{
  "num_hidden_layers": 14,
  "vocab_size": 4096,
  "schedule": "wsd",
  "max_seq_len": 512
}
Each number is 200 + 30 x the weight over its row's rms, rounded and kept within 0 to 999. Layers, rows and columns count from 0. The size before them is the row's rms in percent of the matrix's.

# layer 8 attention output (transposed), 128x128, rms 0.254, rows 76-93,107-125, columns 0-127
128,181,207,235,240,203,234,193,219,209,178,236,200,227,159,189,210,180,236,191,204,176,232,221,224,174,141,194,194,182,183,239,175,216,189,168,212,189,194,163,163,205,155,199,232,206,193,235,139,150,129,217,197,226,201,178,244,165,195,194,174,222,232,166,212,198,177,228,198,227,179,155,186,191,86,211,167,251,186,184,240,175,203,146,160,226,170,231,194,202,216,179,182,185,228,261,246,181,245,194,222,208,199,164,166,187,212,214,206,149,238,206,234,127,209,184,183,235,178,233,218,183,163,237,182,194,187,144,191
140,166,181,174,226,150,190,195,221,226,220,243,187,201,207,110,162,217,252,227,171,225,185,249,207,204,253,201,208,215,234,220,210,186,177,205,236,219,228,209,166,192,205,159,169,233,226,227,203,156,162,224,264,196,230,218,222,259,249,223,171,230,223,196,187,193,166,215,184,188,175,184,237,206,168,210,175,173,233,248,219,179,226,188,148,159,185,160,240,207,216,235,186,194,179,169,191,210,216,191,159,187,235,207,129,194,163,188,154,175,172,199,170,237,241,149,183,240,220,184,254,181,202,226,150,206,214,252,222
126,179,198,187,160,214,157,191,183,228,200,154,164,201,227,246,169,237,189,180,173,132,234,169,116,210,194,193,195,163,223,195,189,172,247,201,165,223,227,172,225,213,195,258,182,213,130,243,238,217,180,223,161,215,163,150,185,139,180,267,207,207,187,151,199,207,176,237,227,185,183,169,163,221,150,191,224,228,207,180,176,222,206,198,230,222,217,228,193,207,204,168,181,198,246,217,208,216,172,223,182,208,197,178,219,195,214,192,245,223,216,241,232,180,247,282,207,247,201,230,175,175,179,136,202,193,194,163,191
145,191,149,179,153,188,132,166,229,169,205,189,210,200,214,166,200,168,144,228,205,154,175,187,173,208,224,157,225,169,166,208,223,196,220,152,179,162,238,217,188,159,228,226,187,181,265,198,238,210,236,180,208,199,199,182,228,193,133,204,201,173,237,222,217,182,140,160,208,182,194,202,194,197,196,182,217,217,223,233,158,164,207,212,210,192,165,237,223,249,203,248,182,217,136,171,190,215,194,246,227,162,186,214,167,194,191,149,167,197,242,209,185,209,198,183,172,169,213,233,215,181,217,209,80,218,219,149,173
137,238,161,170,175,210,178,163,190,201,213,199,188,162,207,162,133,231,194,208,170,211,178,240,199,181,213,191,229,178,201,212,156,170,254,184,228,202,231,155,184,159,232,165,225,139,177,196,241,235,183,231,207,243,173,181,153,199,185,233,267,243,229,202,172,219,161,253,203,193,182,196,159,233,170,152,138,219,213,212,209,247,239,234,165,186,219,196,230,234,199,226,180,225,186,156,186,215,167,213,191,195,203,208,146,242,179,162,167,179,208,233,150,249,250,167,162,209,223,209,246,179,210,224,224,202,229,164,236
133,195,190,188,225,183,245,247,203,207,201,215,165,231,169,181,126,227,269,206,206,190,231,187,178,198,175,194,187,165,216,190,271,259,186,249,165,214,191,198,226,223,209,202,162,216,191,179,187,189,177,219,233,184,140,191,153,258,191,188,225,219,209,204,195,222,128,225,171,196,219,183,206,196,196,184,171,138,211,200,203,173,219,179,236,194,231,172,224,210,212,216,188,226,237,186,196,186,204,161,163,206,194,198,141,231,209,230,228,206,184,175,199,175,232,300,179,209,191,207,139,233,182,196,123,162,208,273,204
124,227,196,208,204,189,204,198,182,175,180,236,243,200,202,194,226,200,258,231,212,239,205,261,209,167,192,171,180,201,197,204,182,243,143,203,193,246,270,215,200,245,257,188,180,156,249,168,173,226,160,224,207,224,185,190,209,205,217,213,190,223,203,150,168,221,187,240,137,226,179,272,235,211,229,233,180,222,196,194,212,211,209,211,117,171,237,243,177,151,199,184,196,181,228,215,173,154,242,198,188,185,168,170,201,208,197,230,161,227,159,243,218,174,195,211,151,223,191,218,203,185,199,209,193,150,204,104,222
132,185,198,247,200,207,208,164,198,183,186,176,173,231,194,156,222,233,157,227,253,179,206,215,205,219,201,222,217,245,192,187,274,207,213,174,175,222,186,237,192,222,193,153,254,182,190,204,198,184,196,146,159,220,229,197,138,215,229,167,222,133,182,235,221,214,187,183,232,240,219,171,195,129,192,189,182,135,170,201,228,241,173,171,164,207,212,231,211,173,202,190,180,201,206,174,183,197,272,201,229,229,191,193,247,191,208,169,220,201,179,239,228,234,229,182,179,229,210,165,274,247,206,211,298,214,205,221,171
133,196,183,197,172,195,243,214,190,213,179,220,155,233,217,173,186,256,233,205,158,177,140,229,265,217,151,183,214,234,249,176,184,171,173,165,176,190,200,231,185,179,147,188,184,227,185,237,226,222,189,169,180,166,202,197,245,204,194,194,200,205,212,243,146,236,212,182,171,262,192,152,241,210,190,183,190,240,134,203,224,233,255,197,149,178,201,202,207,241,189,187,188,247,205,200,191,242,260,218,227,202,169,191,154,221,156,213,223,171,217,127,235,220,179,265,152,261,210,208,196,206,200,191,219,180,180,190,202
112,189,185,156,219,182,216,219,202,232,218,264,236,173,218,184,191,221,213,196,215,223,203,168,207,210,278,190,199,173,215,189,184,214,211,226,247,165,167,139,229,195,249,237,162,156,217,213,168,183,129,195,281,281,199,182,238,220,176,201,176,211,156,129,236,177,234,210,208,207,177,190,219,164,159,216,208,258,280,214,190,195,181,208,202,191,231,207,217,202,222,181,233,151,225,240,231,159,178,265,202,193,209,220,184,205,185,203,198,199,154,185,182,225,188,210,235,178,186,218,204,190,155,206,201,201,193,144,186
154,182,210,226,226,215,191,145,223,186,214,177,199,226,205,180,176,153,215,168,179,172,215,226,165,205,245,201,198,164,159,175,163,213,253,201,207,169,166,212,235,142,163,174,248,254,223,214,169,164,224,211,202,212,207,243,231,259,174,166,98,150,230,229,197,163,187,244,220,183,231,171,208,170,204,168,99,207,204,188,212,195,194,176,214,227,176,145,179,208,197,205,185,190,203,189,182,218,173,193,196,230,199,196,193,207,214,179,167,182,202,258,193,157,227,146,165,212,223,171,208,217,213,182,221,152,225,250,160
128,154,148,186,170,223,184,182,184,218,168,186,158,228,209,191,195,224,202,185,192,195,192,209,149,200,122,179,205,192,196,156,238,191,191,145,191,180,236,183,191,153,195,229,241,199,211,257,200,257,214,186,199,169,144,196,233,162,209,195,142,260,210,227,223,202,203,165,177,233,200,213,169,223,152,212,231,274,164,193,184,229,179,152,194,201,175,236,159,209,209,172,213,215,232,180,254,209,261,190,180,215,196,199,195,212,191,196,244,180,221,222,232,223,234,222,140,166,189,168,200,173,249,168,169,205,197,113,195
138,219,164,141,205,255,208,223,211,154,208,157,219,187,187,196,177,191,188,252,220,209,180,177,211,176,201,199,188,199,154,186,212,276,179,172,156,174,250,213,242,186,233,222,148,193,262,178,186,255,190,193,216,215,134,175,160,224,161,163,154,195,198,249,190,197,221,201,168,197,188,218,187,113,285,201,174,192,235,219,169,223,186,195,249,195,228,209,185,201,218,215,184,187,188,184,207,146,209,193,159,183,173,242,184,205,212,167,214,221,178,182,212,184,180,225,164,166,205,173,150,243,199,169,128,206,209,212,179
150,255,205,155,215,147,172,152,181,145,207,215,188,251,248,157,223,168,243,191,230,191,213,205,158,216,232,221,214,234,177,198,189,192,197,229,171,232,219,165,217,238,230,233,159,196,237,199,221,211,135,189,180,209,199,249,207,210,211,230,101,235,221,210,167,141,252,219,184,202,183,201,229,143,235,211,163,250,186,173,167,199,204,210,153,188,213,239,223,164,163,200,227,198,201,193,185,212,255,212,223,209,207,158,208,177,231,214,197,239,146,223,213,209,167,189,181,231,224,195,199,189,209,228,252,168,165,237,175
116,218,215,175,199,195,195,242,222,224,236,182,223,187,221,201,185,217,228,178,111,161,206,136,228,169,241,167,163,183,196,181,121,199,286,194,178,180,147,206,218,202,184,188,151,204,174,193,165,167,184,221,208,185,197,212,159,206,170,264,202,210,193,171,151,229,246,218,160,210,158,196,173,202,220,224,185,227,230,260,205,178,213,221,225,184,250,176,201,240,172,263,179,198,215,192,201,245,186,197,183,174,189,232,156,147,160,205,159,169,160,209,190,173,207,225,192,236,172,193,166,186,148,211,225,193,221,235,212
131,219,205,154,200,144,215,219,179,213,235,228,210,192,207,238,183,194,229,200,285,234,240,183,164,191,195,187,217,189,188,234,217,161,159,205,234,212,218,160,181,190,217,228,189,194,188,203,194,186,230,185,209,201,214,248,260,144,225,144,171,187,163,210,222,179,234,184,276,167,205,188,241,231,184,218,246,164,215,170,168,130,139,111,198,190,140,201,212,216,184,195,183,170,171,210,190,205,155,254,198,190,204,187,168,190,204,211,205,206,202,153,198,220,190,156,223,145,179,200,164,153,202,220,149,195,182,188,172
122,222,187,223,176,207,173,157,155,212,209,154,244,176,191,237,178,197,172,186,172,196,174,221,230,193,176,131,191,223,177,185,130,181,254,221,251,190,229,193,272,163,240,195,221,207,218,217,192,239,167,204,200,189,228,172,246,205,216,173,125,231,153,182,213,174,218,192,182,132,214,246,197,247,227,227,173,259,217,156,227,237,207,209,241,187,172,185,148,193,176,190,233,167,149,210,225,220,185,214,214,219,173,221,195,165,206,217,195,191,241,199,166,210,158,142,224,192,208,184,160,194,195,150,193,205,221,147,193
123,189,193,232,191,178,272,173,189,187,175,144,225,206,184,221,204,206,199,183,220,206,233,233,223,173,165,169,234,205,200,230,181,205,180,231,183,190,250,195,182,165,206,210,248,192,197,193,190,204,211,184,187,178,185,226,149,204,196,193,172,253,255,198,142,175,159,253,126,215,196,222,219,274,206,177,130,189,187,206,163,186,196,208,228,206,199,144,193,167,211,194,230,237,200,161,145,232,188,190,157,239,215,181,189,272,231,184,178,208,241,219,224,198,200,136,198,229,191,203,162,187,254,211,239,149,266,183,217
083,217,209,192,223,250,121,191,216,234,193,239,181,242,182,191,170,163,215,191,182,196,185,212,200,220,252,163,213,159,162,163,202,189,244,250,183,181,192,224,203,219,210,156,228,190,254,233,139,161,153,214,226,221,205,218,209,139,246,158,188,238,221,166,205,183,120,211,177,205,191,201,159,197,169,236,159,181,183,175,190,245,159,159,194,187,172,182,197,214,174,177,242,207,229,210,147,217,220,165,210,217,239,224,184,220,232,239,196,148,234,217,132,234,220,259,180,185,238,191,215,193,198,179,170,222,201,177,192
090,149,181,187,185,197,170,201,234,202,184,232,233,206,189,170,195,184,220,205,196,217,186,159,217,222,252,190,216,230,202,185,250,220,252,205,180,189,164,212,230,178,190,222,128,221,159,245,170,204,201,192,250,196,180,195,193,167,243,172,201,165,219,152,200,184,199,247,190,209,186,243,228,196,126,238,164,192,154,190,150,183,258,226,175,192,133,164,219,195,166,222,236,195,249,195,188,196,224,224,190,192,207,206,198,247,166,222,271,235,250,215,216,153,189,228,190,253,223,219,222,237,252,143,207,188,221,254,203
070,218,196,215,205,229,204,226,189,194,230,190,155,176,163,189,146,180,216,173,201,229,171,212,202,181,203,227,205,221,160,181,199,198,193,163,194,229,191,211,179,193,155,172,192,227,236,168,176,261,234,220,213,135,218,235,133,219,243,210,209,228,175,264,174,176,234,153,274,242,195,149,226,162,148,197,182,195,246,206,195,209,187,180,198,200,175,203,218,217,218,267,177,190,170,191,223,265,256,177,229,220,166,218,161,214,141,199,190,153,174,203,196,177,189,220,223,242,228,211,121,214,194,245,216,160,187,178,210
077,175,182,176,221,257,168,267,173,205,211,204,210,212,243,184,165,200,149,184,228,210,212,154,222,194,167,205,148,208,190,227,190,178,185,165,188,225,142,156,196,211,173,225,142,154,158,172,204,235,177,196,125,194,198,179,204,182,144,270,203,145,221,173,183,210,176,174,179,210,242,218,211,212,189,145,169,223,184,201,253,259,212,256,233,243,195,213,203,192,190,212,192,206,197,190,198,220,154,233,218,262,212,187,213,193,181,222,211,207,141,198,191,180,202,190,271,199,234,229,216,196,199,135,218,213,231,160,217
068,180,145,199,150,184,237,205,229,214,203,229,209,175,255,177,209,180,161,216,220,213,217,209,215,236,220,238,229,155,214,216,206,210,238,169,196,205,231,185,219,162,159,185,211,174,200,234,218,241,148,250,212,210,151,203,151,200,196,228,232,191,224,191,204,242,231,222,198,208,191,212,155,159,130,189,279,121,159,206,180,172,205,212,220,209,202,236,173,217,195,240,210,206,236,183,186,216,214,231,190,192,212,195,253,222,212,161,234,181,210,221,231,243,251,188,168,177,189,232,227,196,201,146,103,200,247,228,208
068,183,249,164,165,161,139,226,154,230,178,263,169,190,209,217,202,218,197,193,176,204,206,163,188,216,187,218,197,193,218,185,242,227,193,172,232,246,218,246,111,197,219,266,233,198,161,209,217,149,188,185,184,242,193,206,194,176,204,179,154,195,230,223,218,213,272,247,170,195,203,153,193,224,170,194,191,221,211,189,210,186,183,197,154,150,199,205,231,231,227,124,159,213,249,206,191,227,215,229,257,195,183,211,183,192,252,219,156,207,219,223,217,211,227,196,242,190,185,197,274,207,210,204,216,235,154,161,197
077,148,145,189,196,204,230,203,198,196,220,247,192,210,228,195,152,203,230,217,191,208,177,114,210,173,172,196,225,175,231,238,219,189,228,186,160,188,213,146,198,203,204,187,185,247,159,228,138,177,215,182,197,159,193,180,201,178,206,173,207,247,256,181,214,229,235,225,187,168,200,238,169,179,184,199,151,149,213,220,206,180,178,214,171,212,257,191,133,175,231,162,215,219,229,220,172,233,230,215,205,152,230,227,167,187,226,207,201,211,165,236,164,183,259,206,175,166,198,198,220,122,154,176,146,196,224,219,145
093,205,170,197,193,199,162,199,160,191,199,243,201,163,222,170,195,244,189,179,272,231,239,237,212,190,196,217,208,267,218,223,201,224,176,165,191,167,202,210,193,241,228,181,161,178,176,184,197,232,170,200,203,186,162,184,242,199,223,227,165,231,212,206,242,175,239,183,193,174,240,252,215,209,202,203,155,162,230,190,243,248,229,225,242,165,166,195,270,189,267,225,204,231,185,205,267,120,194,197,149,206,176,204,215,207,214,191,183,208,223,136,205,179,224,207,202,145,201,179,242,151,196,168,151,160,218,177,236
077,220,188,198,224,212,249,227,197,165,224,216,175,179,165,156,183,176,208,198,264,240,174,187,195,179,213,253,200,247,183,245,220,248,195,175,171,191,223,201,138,178,160,201,190,254,242,191,216,221,220,196,199,163,186,225,185,223,232,125,200,154,207,198,212,192,206,157,197,191,225,195,216,138,214,230,201,144,169,255,212,196,190,208,196,171,188,231,233,196,245,160,172,240,220,214,193,231,207,181,203,172,251,241,233,190,227,228,207,237,195,211,146,171,232,227,190,178,214,190,234,165,209,192,296,173,211,272,227
083,212,194,213,238,185,247,175,213,207,218,176,225,218,229,201,222,172,173,222,157,184,214,228,231,182,141,212,142,194,226,232,227,163,226,201,182,186,207,205,224,232,204,173,183,188,204,214,186,241,228,250,198,205,263,178,199,199,197,256,195,223,178,220,213,234,208,202,226,215,247,228,192,177,178,237,143,200,173,202,248,139,196,216,212,203,180,210,181,259,174,142,252,231,193,167,239,200,184,209,200,180,247,172,213,192,206,189,200,167,153,142,249,232,231,231,184,149,278,193,222,213,230,226,122,247,211,228,246
093,192,200,210,202,192,275,171,228,162,206,149,200,234,256,182,220,215,198,239,197,210,261,211,206,197,162,192,182,204,211,257,198,247,188,175,193,158,259,199,108,195,190,267,158,237,224,199,192,197,232,197,150,234,214,185,221,224,156,217,214,174,202,213,169,210,112,182,211,183,216,202,236,160,233,204,188,178,188,209,257,144,166,183,155,179,212,205,152,199,227,174,149,212,158,191,170,193,164,213,231,197,209,217,205,207,219,175,150,232,184,224,222,197,202,192,183,184,220,219,245,166,239,237,180,220,191,207,241
071,221,226,201,243,246,172,192,194,181,233,199,255,164,181,210,173,213,238,192,212,219,194,203,195,144,200,212,157,252,207,199,171,221,174,191,186,167,164,171,226,191,225,205,184,225,185,200,197,185,189,155,150,229,191,185,228,222,225,187,179,220,200,213,221,139,238,201,227,198,250,260,223,210,190,209,160,237,195,199,198,217,253,231,225,231,181,144,276,173,247,213,237,222,156,242,252,156,163,185,134,231,210,189,274,180,187,196,163,197,243,176,208,196,165,162,238,233,178,172,193,185,181,157,217,147,216,226,220
090,214,222,185,176,229,234,199,189,161,198,180,215,162,150,191,174,246,169,239,188,167,188,197,195,210,198,193,202,256,184,173,190,201,163,199,202,200,244,194,168,225,176,197,276,219,234,200,238,145,200,191,198,291,206,178,194,208,206,152,175,216,188,254,233,202,155,183,198,217,228,119,195,182,228,199,194,242,272,169,191,199,197,227,167,181,181,206,205,198,249,189,178,212,177,266,207,168,210,194,202,201,150,215,163,245,187,163,176,153,228,157,243,237,168,239,206,157,143,214,169,212,167,201,221,189,196,148,209
077,237,189,203,218,207,174,191,262,197,190,231,220,194,174,188,208,210,253,214,249,205,160,190,227,235,218,158,176,240,165,187,221,234,189,240,162,183,219,150,224,145,180,205,198,191,208,162,183,285,232,215,207,149,215,248,222,231,202,187,248,223,205,218,200,124,198,167,213,203,202,230,224,185,199,269,171,257,193,221,192,234,182,168,180,185,157,173,188,237,228,230,227,213,183,198,159,235,251,180,230,171,185,220,211,210,221,198,221,221,147,229,181,199,218,291,199,202,223,210,170,210,205,199,128,225,208,234,189
076,169,208,180,164,159,198,230,162,217,195,206,196,228,213,228,196,161,181,210,164,207,175,170,198,201,183,195,184,159,189,200,228,185,164,239,249,241,193,175,203,189,179,230,218,185,173,218,201,184,164,166,178,229,196,247,189,183,200,167,157,159,206,201,161,224,222,284,216,234,178,130,218,199,197,174,227,228,176,150,118,184,169,203,171,244,183,207,143,168,157,142,234,140,236,227,162,252,234,241,222,225,220,183,181,186,215,215,225,199,187,218,221,226,156,147,217,197,225,213,157,237,233,216,248,198,190,174,169
110,200,228,186,246,232,237,217,202,209,214,201,212,166,129,193,162,187,206,189,167,172,164,193,150,178,273,207,228,225,196,183,163,185,150,214,206,218,196,208,204,201,229,183,219,208,226,195,208,177,189,192,215,242,176,183,221,216,253,169,185,201,162,182,253,156,191,200,162,193,229,172,180,210,147,204,249,245,215,232,198,254,251,206,194,244,175,236,254,230,211,172,208,226,203,227,229,178,152,147,149,207,166,208,194,255,202,239,184,203,271,186,185,215,202,282,253,219,193,209,206,229,189,243,159,191,152,204,183
079,180,213,195,272,219,208,148,184,160,160,277,230,194,210,172,154,191,200,205,188,188,152,208,202,146,232,181,174,215,222,222,222,215,149,196,191,195,199,225,193,166,237,181,165,220,199,186,183,195,142,195,242,203,178,178,206,103,227,186,183,217,222,166,239,163,137,218,209,190,238,236,203,223,196,206,180,153,185,175,209,185,231,206,212,202,131,205,274,231,216,167,208,200,200,189,263,183,215,153,239,214,225,192,176,224,224,228,217,146,214,178,181,152,217,206,210,189,229,187,230,173,201,166,141,232,215,177,209
087,166,226,179,200,213,219,170,186,241,210,148,174,223,219,215,191,191,209,185,152,199,165,187,208,163,171,232,176,210,203,213,231,184,204,185,207,166,205,184,177,177,190,169,233,200,218,215,218,254,295,219,202,158,217,177,182,172,207,174,153,218,217,188,180,198,265,193,197,194,181,211,158,177,188,215,171,239,211,204,178,200,133,225,228,140,265,253,172,155,201,166,231,183,182,197,197,250,169,212,243,173,228,220,105,197,190,193,171,211,220,220,124,165,256,201,190,197,230,175,165,177,173,232,203,212,236,164,174
080,193,209,166,158,224,237,195,155,196,153,184,208,237,176,218,267,189,245,150,229,220,212,191,188,231,181,186,178,161,157,226,193,169,145,182,175,190,205,153,216,142,223,183,159,228,249,200,221,221,212,250,220,154,227,210,227,180,206,211,210,185,200,220,146,222,158,235,221,187,220,201,181,222,266,176,210,181,150,154,232,180,191,217,219,183,173,172,198,197,144,221,209,168,219,146,164,242,249,135,187,211,202,224,226,241,214,219,234,196,221,237,160,223,214,204,157,167,241,197,236,164,201,206,159,216,222,226,161
# layer 8 attention value, 64x128, rms 0.195, rows 44-61, columns 0-127
113,233,143,184,179,221,142,174,172,221,208,227,239,175,172,189,194,183,229,174,175,221,200,195,180,168,240,182,201,182,209,219,194,211,205,235,151,170,139,232,229,189,196,246,163,195,261,217,181,186,229,148,183,185,239,234,247,190,184,194,215,227,213,216,191,195,206,256,191,222,189,174,201,221,193,207,247,246,227,228,196,175,194,232,164,218,177,259,173,178,196,168,242,101,179,165,170,194,210,221,219,148,206,191,219,242,185,258,252,177,278,188,220,209,191,197,171,185,215,235,162,242,152,214,189,180,201,223,222
113,220,203,235,232,176,190,195,184,191,249,221,265,168,203,207,171,268,155,169,208,221,193,201,197,179,138,204,135,221,200,201,207,216,170,160,250,178,201,237,163,196,153,207,206,189,215,154,149,215,184,180,217,156,228,288,170,189,226,228,235,206,149,156,186,167,202,237,204,208,197,164,181,189,176,221,178,176,198,204,182,209,196,187,153,139,188,169,184,216,218,219,196,150,194,131,203,176,233,224,231,184,177,242,233,214,225,206,168,195,201,184,152,222,199,160,226,218,196,280,174,181,212,186,185,168,163,166,233
110,205,243,171,201,186,194,258,179,240,211,182,183,240,220,198,154,128,243,178,187,231,257,180,227,227,228,201,211,179,168,213,169,220,181,156,174,285,179,196,229,201,182,216,155,191,202,217,256,206,192,154,175,190,194,181,228,179,197,241,154,222,219,189,234,242,200,159,201,156,248,202,221,267,174,188,233,180,189,216,208,258,208,253,224,193,180,214,164,221,207,186,163,159,191,220,187,212,139,203,212,176,153,147,182,197,147,220,176,134,167,186,215,153,227,187,212,184,204,199,206,199,207,207,184,232,147,192,214
121,224,184,237,213,201,221,183,197,206,170,232,185,212,268,204,204,167,216,122,159,163,170,250,235,211,220,213,138,196,207,188,142,220,204,167,215,217,239,157,209,224,145,224,173,177,232,191,188,198,177,238,248,213,176,198,222,208,206,204,194,200,223,240,197,220,199,194,196,157,179,237,164,230,234,234,214,166,174,149,194,212,191,207,230,160,164,222,186,174,162,222,164,203,199,174,172,204,234,281,228,209,214,260,198,151,130,213,185,211,183,199,212,209,209,270,193,191,192,267,212,205,187,225,177,175,255,244,167
106,185,237,190,279,190,183,200,218,184,180,204,242,238,232,212,202,210,176,131,160,190,220,218,241,139,202,198,237,227,196,229,207,244,208,172,225,208,175,237,155,220,197,210,196,185,237,127,199,199,210,238,203,199,201,160,185,215,209,155,187,218,172,198,191,262,194,262,181,169,248,226,154,223,206,178,176,198,228,146,157,246,145,247,225,150,180,180,172,217,179,175,237,205,172,172,228,209,204,237,184,182,176,244,198,211,212,196,127,181,187,186,188,189,253,208,224,215,145,195,169,210,219,200,168,214,158,170,161
111,143,173,185,235,155,184,221,162,232,180,222,244,252,177,207,206,232,237,269,202,232,195,179,207,158,199,252,159,239,125,199,227,175,212,187,211,181,202,187,182,196,226,163,210,223,230,217,178,199,222,160,222,161,210,157,205,174,256,194,248,211,224,208,275,211,203,159,193,186,223,208,199,229,197,190,191,186,187,217,231,188,230,188,213,216,212,222,189,211,206,235,191,236,176,186,164,185,186,145,212,160,152,247,229,195,186,195,244,189,173,238,156,178,223,216,165,166,252,251,218,208,176,152,204,177,108,202,213
103,205,245,170,190,126,185,215,192,150,248,250,221,176,184,209,211,192,154,208,178,196,188,251,184,182,197,212,233,208,227,163,193,233,206,194,217,166,155,204,185,194,240,194,219,212,178,238,133,203,152,197,205,171,163,169,238,163,196,171,208,176,183,223,198,161,208,217,169,188,246,234,159,240,198,210,141,202,169,222,260,163,238,220,191,190,213,193,218,196,222,269,249,173,161,255,206,216,186,186,161,202,244,172,196,215,198,211,191,204,195,145,234,231,265,178,181,214,140,199,216,126,166,226,206,215,166,188,195
111,241,169,209,216,204,196,187,177,205,242,184,149,224,167,169,230,217,204,192,249,216,155,165,195,172,224,151,225,249,231,143,201,199,233,160,127,171,215,216,150,176,244,192,250,182,202,199,205,213,236,283,188,177,235,161,248,208,202,185,198,186,199,189,217,240,195,193,211,215,223,183,201,195,192,223,204,223,221,245,189,214,152,215,209,226,214,152,225,242,194,215,170,132,227,240,178,236,196,256,236,207,248,203,206,219,206,144,222,151,206,208,208,206,189,140,182,220,157,160,258,192,231,187,206,165,205,236,221
110,232,163,173,220,251,200,206,180,127,246,164,215,257,195,148,228,248,219,256,198,175,222,174,185,194,140,244,193,183,183,213,194,256,192,252,196,188,214,209,234,175,224,201,146,198,180,231,228,178,200,269,200,193,264,220,161,196,208,223,245,199,195,229,238,204,210,233,195,234,221,196,135,197,173,228,165,215,180,211,223,165,208,228,216,209,156,172,211,191,225,192,182,178,198,122,192,225,175,206,247,147,205,186,173,221,205,187,166,146,215,200,207,272,206,207,217,198,226,228,233,218,239,228,208,180,187,219,223
093,179,218,165,208,221,196,208,149,163,222,204,174,163,229,181,147,144,206,162,152,161,198,224,242,193,196,202,190,233,262,188,186,176,208,228,235,160,215,171,159,238,155,217,164,238,235,171,144,208,185,162,202,232,220,174,200,178,215,201,179,222,192,162,197,164,192,223,181,151,140,159,190,194,216,220,208,205,169,227,222,235,207,157,155,176,217,223,215,162,250,178,116,227,192,194,229,164,163,147,153,193,190,223,272,206,206,177,215,161,214,177,211,172,189,235,165,185,172,214,254,221,205,226,203,191,222,233,215
123,216,220,249,216,226,154,204,218,214,154,177,227,190,196,254,175,218,246,192,174,233,240,213,165,130,219,206,230,242,237,163,202,168,206,172,213,206,237,219,240,179,170,166,193,238,251,192,213,186,241,152,156,176,179,233,187,233,136,189,203,179,174,178,206,238,190,183,190,204,218,231,225,149,175,151,241,184,196,170,195,208,188,213,171,126,201,188,211,240,155,181,186,198,222,223,177,183,216,220,210,248,248,172,200,229,179,207,164,197,222,195,171,214,131,162,188,173,207,250,200,161,146,230,169,146,214,216,233
106,230,244,204,246,207,190,149,149,217,248,199,194,249,181,201,188,212,242,235,225,164,244,204,208,209,133,232,224,217,212,192,185,255,220,242,177,237,217,184,237,184,190,244,159,179,161,217,191,165,205,174,214,219,154,204,263,204,214,174,188,224,216,282,212,227,200,239,204,209,238,222,155,188,230,250,210,194,260,198,193,199,188,240,221,204,205,193,217,141,238,165,217,161,207,182,177,219,244,222,175,140,194,206,161,251,155,176,186,151,242,224,226,219,184,189,211,174,166,201,189,168,187,224,195,221,237,157,205
120,172,211,229,241,169,206,176,218,144,196,223,197,192,206,226,223,247,195,219,177,257,186,215,166,191,215,214,196,247,170,161,189,142,195,212,194,186,238,114,197,164,207,178,181,204,217,235,173,195,181,207,214,184,186,196,207,185,190,231,189,155,197,229,273,176,209,140,213,179,165,237,192,205,201,222,230,184,223,194,228,194,181,154,223,149,166,161,188,160,243,260,228,222,227,275,172,211,222,175,169,184,210,233,176,193,206,138,241,206,227,207,216,188,218,305,163,168,237,224,221,214,198,192,187,203,223,163,198
123,169,228,204,160,199,176,155,139,174,211,163,161,171,196,247,204,181,164,244,187,206,123,194,192,221,219,230,186,172,209,175,194,229,150,152,187,168,207,161,234,173,176,173,189,210,210,168,174,213,229,188,203,208,162,200,173,190,144,236,249,190,210,198,189,153,197,261,212,171,210,154,187,165,188,191,177,204,181,258,167,233,179,199,201,211,241,185,172,233,166,175,185,190,270,262,173,146,232,160,202,170,209,170,194,179,221,188,165,156,195,151,219,244,187,153,169,234,196,203,174,186,232,241,221,195,180,216,154
111,217,196,226,234,236,210,228,245,167,185,194,231,199,185,182,217,213,184,207,139,204,197,154,187,219,179,218,208,234,151,250,268,147,197,200,243,193,153,226,215,218,228,176,188,160,213,192,212,202,200,127,207,188,196,225,190,212,189,167,194,145,117,178,160,185,190,141,208,246,246,191,195,198,200,171,210,219,164,199,219,287,212,209,188,156,223,167,192,148,145,219,152,197,177,207,171,204,165,153,183,203,153,225,226,201,208,189,191,173,173,234,196,203,198,198,240,214,176,232,151,211,158,231,199,180,186,159,149
107,212,234,169,182,248,224,212,113,252,191,166,202,136,221,256,148,165,192,189,211,193,193,236,164,183,212,161,140,205,194,187,223,179,186,221,187,218,181,184,173,245,192,154,229,212,226,206,151,193,184,186,197,210,175,241,154,196,222,232,141,214,226,217,164,149,208,216,211,210,210,234,207,216,247,199,223,222,238,185,174,150,232,188,196,228,215,193,210,219,230,189,199,192,205,175,166,211,272,161,278,197,226,245,234,263,171,258,176,223,191,200,198,217,218,208,232,210,207,202,198,218,207,253,201,245,238,228,193
109,175,247,155,201,239,209,229,230,226,178,197,147,217,237,253,179,161,187,172,195,193,250,224,206,148,183,166,254,192,202,210,157,215,154,228,246,236,235,174,230,167,204,174,177,210,210,216,216,208,200,175,174,186,227,225,196,190,156,124,191,199,233,227,201,119,200,179,204,219,159,195,189,178,208,206,190,204,204,117,220,204,158,184,180,140,202,227,199,163,228,214,237,197,232,188,231,218,202,196,178,242,218,168,137,141,202,197,190,197,213,182,178,192,190,200,212,168,139,204,135,174,205,213,220,232,237,233,155
111,145,218,205,209,158,184,179,208,250,160,244,215,274,220,261,249,193,251,200,237,223,185,218,221,204,172,155,206,233,242,262,206,241,199,178,210,183,181,179,232,145,218,239,236,208,210,246,239,197,166,215,156,195,212,195,179,192,217,229,201,182,169,192,119,229,217,230,203,256,210,213,158,195,229,188,204,218,232,163,211,155,167,201,187,170,179,172,174,237,154,182,218,229,176,230,169,177,251,201,168,234,240,166,227,186,205,231,217,229,221,193,167,206,188,208,206,192,260,215,217,138,200,236,194,226,214,201,223